Part of a small language model's weights.
Size: 3 heads of 32 (1 for keys and values), vocabulary 545.
Architecture: RMSNorm before each block, rotary positions, untied embeddings.
Each number is 128 + 24 x the weight over its row's rms, rounded and kept within 0 to 255. Layers, rows and columns count from 0. Numbers have three digits each. The size before them is the row's rms in percent of the matrix's.

# gate: layer 4 MLP gate, 384x96, rms 0.205, rows 9-30, columns 0-95
# up: layer 4 MLP up, 384x96, rms 0.2, rows 9-29, columns 0-95
# down: layer 4 MLP down (transposed), 384x96, rms 0.186, rows 9-29, columns 0-95
gate9 096:103148120178114143119134101155148106129107144172120125153113137127120164136134106113103148106171118152114122052125113104147116124144124160108135115141106146115136131161189160119139117096151148130130150098117123098160162111163096151128077099122174127160121136127125120085121124122152071137
up9 104:127096113132159109111130078151102184134087141092170142155112144124133123154135093131147103146121131089161146166146138170155160142102101110151124129134153107138137135099089099149122172121122114106133130158093157130117118107112142115088091127109106112078092133119142117177146170130133120144
down9 102:130089127183176126086134103100178137124127149102153127122076180159117136075153149128157172128120129122111127097138118126110138128114107111158098108106094157137124139102128126126162157125082153127124138130121133168114139055130130088094155143126116123131113141101126109153101136125133140128
gate10 093:096150119143069119146138100156118113117123139092140113150109095123143120076153163077148108115134119182144122115151117110144136129154140156143089095126136132179123149130107137134138146149082135130116141168132118115173110103154119093139161186157127139104106155081112113140134092139130129108
up10 090:118164105149143107115131126161145093145148127180136113131111114156151115159143104099125143107117120172167107149136129122115139119147115165114053152164155141128098109065125129137123099111153136129143112138114097113160142114119136161081128119174161175114119124112140098116164121171129141107
down10 096:118126101128125177113152100128140099103167102113173162126153099180149170100088119137126164122148114145149114111178180104111136143111130112112130134108085120135093096120104149124118127108110107161104130106122144120138135106130112165116120096118115109123152068117129087121140130143128112188
gate11 104:105146129134138111125163154147144127140112161131187121120096098138127134120113154116120130150171113130133141116109109159080084138142123114145064116143166081110165116097122123136187109180097141132152120141148139129110147148151084116089129138102114105119089116101178145138117112153128135150
up11 105:130122118117174139127090101111109108110117128092080135145111114130137112128111157091140165121137107150115146131149188090112165153133115173140114188161137148128108131088151162130102139137151143136120121146100164149098132138120100141090128148162141156109151145138150077112166132077131133147
down11 104:100106129133119164122089113147112148106137117101126097157104164167098130162129118155144167107175108157135117103084160126114132091142148161132147149087094144172102104138112133140114123102179133124138075116127127123127090143153098173156141134116159138111106128088095130142148106118114109153
gate12 100:096115175057137141093147125099128080111121136113136131165151126133129136116138134147075151157157116123129083114059144142105108146161148159151132113128129124119122095165120107115110129121118086108167149123143111087131121147146177135135136117088116106170157114155144163147136129138131113129
up12 102:127126106049147130099149111164129125124087123165128122090126137137131100114132179133125142106157108098122084151113102152143108170139114125147163102161141080115138140162150135140136143139116083109114105118132135144148147157142121120145151159109149085118140102136132117108126185135192129123
down12 101:122121145137129127141125155099114165072101157084135102106102142131116120143177139131122118106106117132114141079163117153145162141162125147110167134135070140121102119131103166165146122089155144161151114124121174122092093095151151152152105130150093120130169113133103129158159103134143141109
gate13 115:100126157130120096125108105144133121154123125152121085107156192130142106150164134134138134116137154118193103134172122112102128125124145104112113201128168109102129131154124106096095162137158129145144147136134147145109102101104122109135165147131113134063114127130122134170082101103106133119
up13 104:139122155080133102151132153130119121129133123179161105113101114162150139130155134110103081133142142125148113158120088063161095161134138100145106160120136200136138144126141119140159074146077162149122148168106144127159139120139158124135138143091127123091107118105143153133142110125120121126
down13 106:156112118137140160113121136111155131142141114119112153123124116102112137106134185095115127072106120132137105099141115164145085124140119141145105116139110137159075130142140122115159107100143129136149124116103111108130181147140139114187140120102121091140212105085129164135088130143111156162
gate14 098:142117145102102127129148116126129102127177162144133142124122110105140146092136117118091156114180155136083123170105118135116101137111168150155136093129161132125127098131125081141156122102114130128115181129118106169162178124120143113191081105107118095092129171142093131141119133147141121131
up14 096:117086170108113139153152118151118130124112085162145168114136099106113150141129179112092151103114119126128083155068102137159128156076113158134123110166178135136146112158110096113142139122131140136116110104102104140131117145133123145125142126129151134143140145189124100146136106158187136149
down14 103:115159103120174130140130151104105152151131116152138155144149132091164166115065170141127147140124069114092152097110117171110148102107150096084135096120112136099111135130138149132122125153147135088142155127142158176153151124121158127136143131149116142153104156151090129108083147110143100132
gate15 096:135118101097155154152090157126110149163111083128101124115140145154143111101090168123084125148130128158099166127123121149160119183104159104114139130096160131138125147145130106129150135170155099092107133181113151126101146125110165126147127121126127092116062100140159124130149105118137094109
up15 097:106108160086102115121099112120149128090138151170157109141121117122159153114125125150122132156140132194148091112120148125148127120124083155128145154180097126147163097120133152107135106081069131134130073119133129142104095136173155124107129166133146140131152151109138093130142158124136090137
down15 096:076122094106134115159155137151133107136130124118160126087092138113129115135187154128109115145135116158108111135139118159121104139105115107083116112117090168121160139165100092167133096135156122119126152125128138089164113175112156176099111186128100100102142120121143113171135151115126119138
gate16 094:136120160147141139141137119089124111120142085124158165128150134187141091084162131132109122119123125135127069121149144157164103099152116129141135109078152124081188111127128119121147151101127066148173145106121096126158098140137132149106136125137160145146086141112103141119148115153133144111
up16 097:121136129135083144141168139095129116088107115140115146096138119095148152160085102110151122147112119162127137205123149137130127157113122160108143153119137144155160092095143108145124132130114131143076138162135135110127133181143126129180113104170163091109154129129166106134167126150124100108
down16 097:108173152149159125121097121136143130146089150128113134150139169158147148140144112089120128114143136118067143103105145125126087152094141088093150116128123095123103165101080138155133121151126109125107119131135133130137148119128036085135152145121126127094076109143117120121130132123101092152
gate17 095:107156148131155084102144153183182123115120073142148083168156127121147140110127119135123128140141119147134096097121134159146126108164138146124130120143103160128161112101138090109159129123173135137126105104101103146144135101142088150130107177190117128108137116105095115115096080128120123125
up17 090:113155134159142155135159094120112150158141146162140148128123092106096146166126132130127154122082114059146130155118179115105117150138128161143127085102123098178142112150146179114139131128120118135077110154120162094077148140133144126113153112149133104105168128141116132112161107134154146130
down17 095:096160127143127117110091109129117162114104154136159109099156139127116124137126132103121109128129144128123143201151103051142079139110082115127093109119088097113181135115135125150109137132139126121099114113156095127089130121114153075159126153126082126143098136110124135087128113125147098139
gate18 097:165130147129118122142133140080145165157136134150149100096136144146083092101128081145127132116109143153144124096130106158149156146072131088147128116155143135149115111155156135111109137163104146095119133148160175142068148090113130162164100142137169113140152124129093103154127111161118146132
up18 097:115092171129096146112135093088130109109120104153158099138112129140118148119154147137143114098144139177119166117119100103125138077145151149155101101170164133123128120120130137118137102163124120138102107173113131156093146059133150166105135168149155115105150162147119103096083116127127120114
down18 100:120123076158127137145096169151161119108138143135125164150137132114104166168107127132168147119162129141127142118082150121142133141111104149124131120121191103183151133135155115135113114138107158143133131106089085096169085145158101134135153101095105158083140101115109140129130110150106096142
gate19 119:110127176134150148125117171132137130113180129160114106086126137101108139173162070115133157089137109122108151164148116135081123121107108076144104122100121139090130147144127099159121128159107127123100113149126139120094175126129149130132107085123164137113130172164145161109135121132089127102
up19 125:089139127133141132168147186174111119064130103126116153128169141122169136124080164150148159101139109141110111136136121142118105123112083090138092127136101142127113109093131157116102106131114071141108124136100085153137099094142119115139095115170125109131139131117154165130149100108117131150
down19 111:128139134195116133128141102126100111114097133172147132121108097143091116133151187113123149161152095153170122174122121099111131097134129125125118172114118086129144138110133116107139058124133144132153098182142122148139137099124164095107155119133104138137128115122188109099130114158124127151
gate20 085:166137164132089111140108106149106116126099122123108126112146105117084125134129110142167151176129110129142112163109135166161125115119083123137154113100156163082151138085117149141116116132160114129117151157131163087131086157111136151118109094113135138097123191103113118185156123096121145134
up20 090:124153181121119100128130173118149134093116108122094131110146151107115148162137143148179143106136115100111153146139148119124149106096132138123106135127167124112115144115096141123127159122145123134176136155119204099091067150168108125112150112116124169154106160144122106155130130143172160147
down20 095:128102161090133115109143159086110127138135119170100134148101089149117116114136155131163112114111168089119104122152118088115107126120079130117140108156113144096094110109144123191132134144148131084078119101133144137108153155120132103135088140112142128124107119124097088154111086157109116179
gate21 100:153148065173129125133152123102127138149137129181128137137155125135080122141135167135126091149120184158132105077161134149111182125164103136123143105117125150107109131131134118099151101122124114153129147110122119176109083121098093100153141133123110084156084130162124130125150149140145152138
up21 096:146117146121105134150097129133105102109126167120117142143090128123180110149099135146159107087130125041126136171123132096117098115135112151138140198162134098163137135063137144128142159119132138130112150120104141110155149118129145134137102172119154143150131132136145172167135107136138142114
down21 098:115136141135147125157152139083116125164119083101118170153120155173093099106115130132135115196135159174170137143140137124099123115117163105136132143089127131131134107148127121132109169095110140130128106134142102145123141119125146119119078109170154137102131095167120113193111149152157124091
gate22 103:089091145116115137112130196155184121118110160149127116129088097100189109095157122123108132127136126150131143146114093122117164132139139131129124148108120121081144116149099143174133113109125129113100123148174097119136158112056123135130096161128151133113180133111142133123115127151136102141
up22 108:119151124140110131123113103122163134169142103090134129138149150114084132086142152076155112079134137151118120126134103105049107101122134139156136087107119135122114113133128121101108156112118173124137137117134111140101127102144163104110162133198120113101153143154118170133107082156124112135
down22 100:137114145131115066113132128123145158134136158158121120144129137085129153153160130105099166148154125099153107152142162098145144140132128121132106061138139141144114122134176134101107119116080155092129116201143078127147150138087135108099121100138128121134124150110150114157079100130115112142
gate23 107:110118134140146118145111112083078136089144145087121109097124137095118125094157122119125120130134145136109170100151169140097160106084122129166131138116169162148150149109135144108123090167115113145128099138123152149104142114123126147111110121132149073162086114092088100181158141136150104117
up23 107:106102140193112119153132143108140126119121132136127103131169098116158178152117123149161172125130161170142131102155132119121129128113082093106141117148144129146179128095130086096170114104119149128157141110126128131113136152146138119088119173138079101164120119132139079161118089124119139100
down23 101:088111132117107163134114112113120167091151143160141109143136143094110116131141113127112140129172117151108181131132120068128143111138129106137138097107081141105095120121156147097114085155129154109125133080170111065141123143083137067140123132156086152124121122128115146120099128145125153138
gate24 113:154151126148128153074177089157138107064156131117127146119111157147124132106147111126135135121144128142089085094120106142149161147148153129138096139146142135077152110145131146147138144108124108143130125145129199157086126127108146089154145139141117106115168132111155155154144148145086136092
up24 113:125136114139158156155121132107145115146158164208121135112106155117106113136109098118130157108141123154107127144142120102132074123085123168166109073109123112122085106127146121118093126091110135116120135131112099124158118138075139174140148132112142150151125110169129120120080089104148144112
down24 101:127109090143115138139117100143164148115157109096119119146134104140107178110107109116159112087100128106162176136093107077154139118163124098127093216112157131133120137131141157176113109134132154129139133128101154132114097114157161125141124112116118131156124101149112175099134122152113155118
gate25 109:106179103122120127144147139149141109164094127153136100133141153138058114155152116115151169114160110130131171099126139090130116152118087133124111162128155085159165127105149093138090117157119124134118123089081142126148153122138142113108101108067117089107116125124135126142149159151120121094
up25 103:134080142133129133164128162128134146150130107141153163159097140108129171098156128097118139157124115164150152131148155118123105114121138111100179125127126132153120108147147181133172154126136128104177093115158115123103128082122100140113123091176140091110136129117100096173117155088128087123
down25 109:132105138125146153102101129085154095142126104100118118128088115135187120066131128125132118121154121127136128142123161115172106098160101121136117142162160131077096108159137087139128131112121127123114144139121122151105138180138100110104143171081155136100145153136107088096123149139163100090
gate26 100:119124127122102135133152133125149135122150129132100119151140126127134122126120153119117121126191113134078162111106043111104137087097131122178134060123164153146140138190144142146111113147081148104131146101125095095125136091131148104116132130174098119147126144146109127133145124135154143104
up26 104:094132132125142107110133123106137101100134104113130117145149104125135159133130094136119147133086138127168127174117138170119108188131126143145123155146121139144129145095122118105114195137174089172136103175147128161120126143134121138129133163149142153102181152079162182105119137123105152136
down26 103:149142158159150121119181182145137083147096154131151158140127124126132138113142136113117126112096111099189095141146154114131121133127100175104106096097094130107132139074134149120149194119151162168136146145105151145120122122141088099135121176153099129147127129121116118139117114130093109137
gate27 096:134105142091173139110158112093111130117162084077146142127088084158136106091155146149150158132137132095160111139097114127147113156162115112149160116102162141155133130127137139119114144115119104130121146115093143122157129100127163145161143162095157158157131125136146154120145170182157091133
up27 104:130149141144138148159134155110091137173128116166110183104149130127114130132134103122132122150114112138149116124118146099122146119118106141088105115125112101057105144141132139094143085088116147092162124140099098160106119152146106148125166116147106085126123120175082118124158100095082137161
down27 104:087133147137087089197157115072116144126167115107135126097125121167118114108095090121157144134140112142085136088116134136135147103143128136131122172121164134140129128105145104156111138088083125140148068134145150155134130156137130138128136147140140105086110135097100105124091139145160102140
gate28 113:106155185099116110176164124126139141179129145115138127152119113123090125139146152119101126163120124098094168142113188130155120109104159096148085106121154137147091102104116128126152129162144133127176143140130096125169136124109100150111151133145141118129101177144127131096150117184122129139
up28 110:124173133084113122162143116125172112124150089132155134136109079154138121136150160134142149107094123121098151165107170126151118082124177113134100118134152124119127120160119120174117145157129129153154160143149149109133112127102103148150136178117107094111083116155189112137160094126120131142
down28 102:139099103127158119102114151099120127098130129140118146096107109145118118095121151177129126087151135156141121125139125105123128175141123105095131116179179176085104148137152136143142118120146146155098127095136134154072095090140137133082108123149148087143138100108112152116180150109165142114
gate29 105:129111112148151135110155186127144112110114131088143133145155152096090091144143157130121181137148151157100112149120160117131102149163139158110133106133116124095114138113124081115101118151126133110169170133073116136114133127181129109161134188138085105126106108119122087129148130119162111121
up29 109:132114119132117156128133144123102128103134123095132132165132110105127139096129100119098157149060088130116106130102128104090129089157146116150115099135125125074121112099128106187125147126126147137137148132114137129114141126125173099192171112148106124129101124120155142150156124130196169089
down29 107:136127118132106138128122093095134121156147129121133131114139171130137109061118113133170113133104097098147141106128136165098121103097161138088096136091126085144145141132124105087102100099141100105145148153169137158109117127131092166130146145136165101127162128100132176113109105134126060127
gate30 089:140130115127145128126147121099103123115085156145153131100095156089141080120125135109156140102145127161134101124105128143154147096115122096114140124155114124094076115149128115127123104114135098115097113171079153117125150133117101143138033123068125138088113150114139118116150129121175117123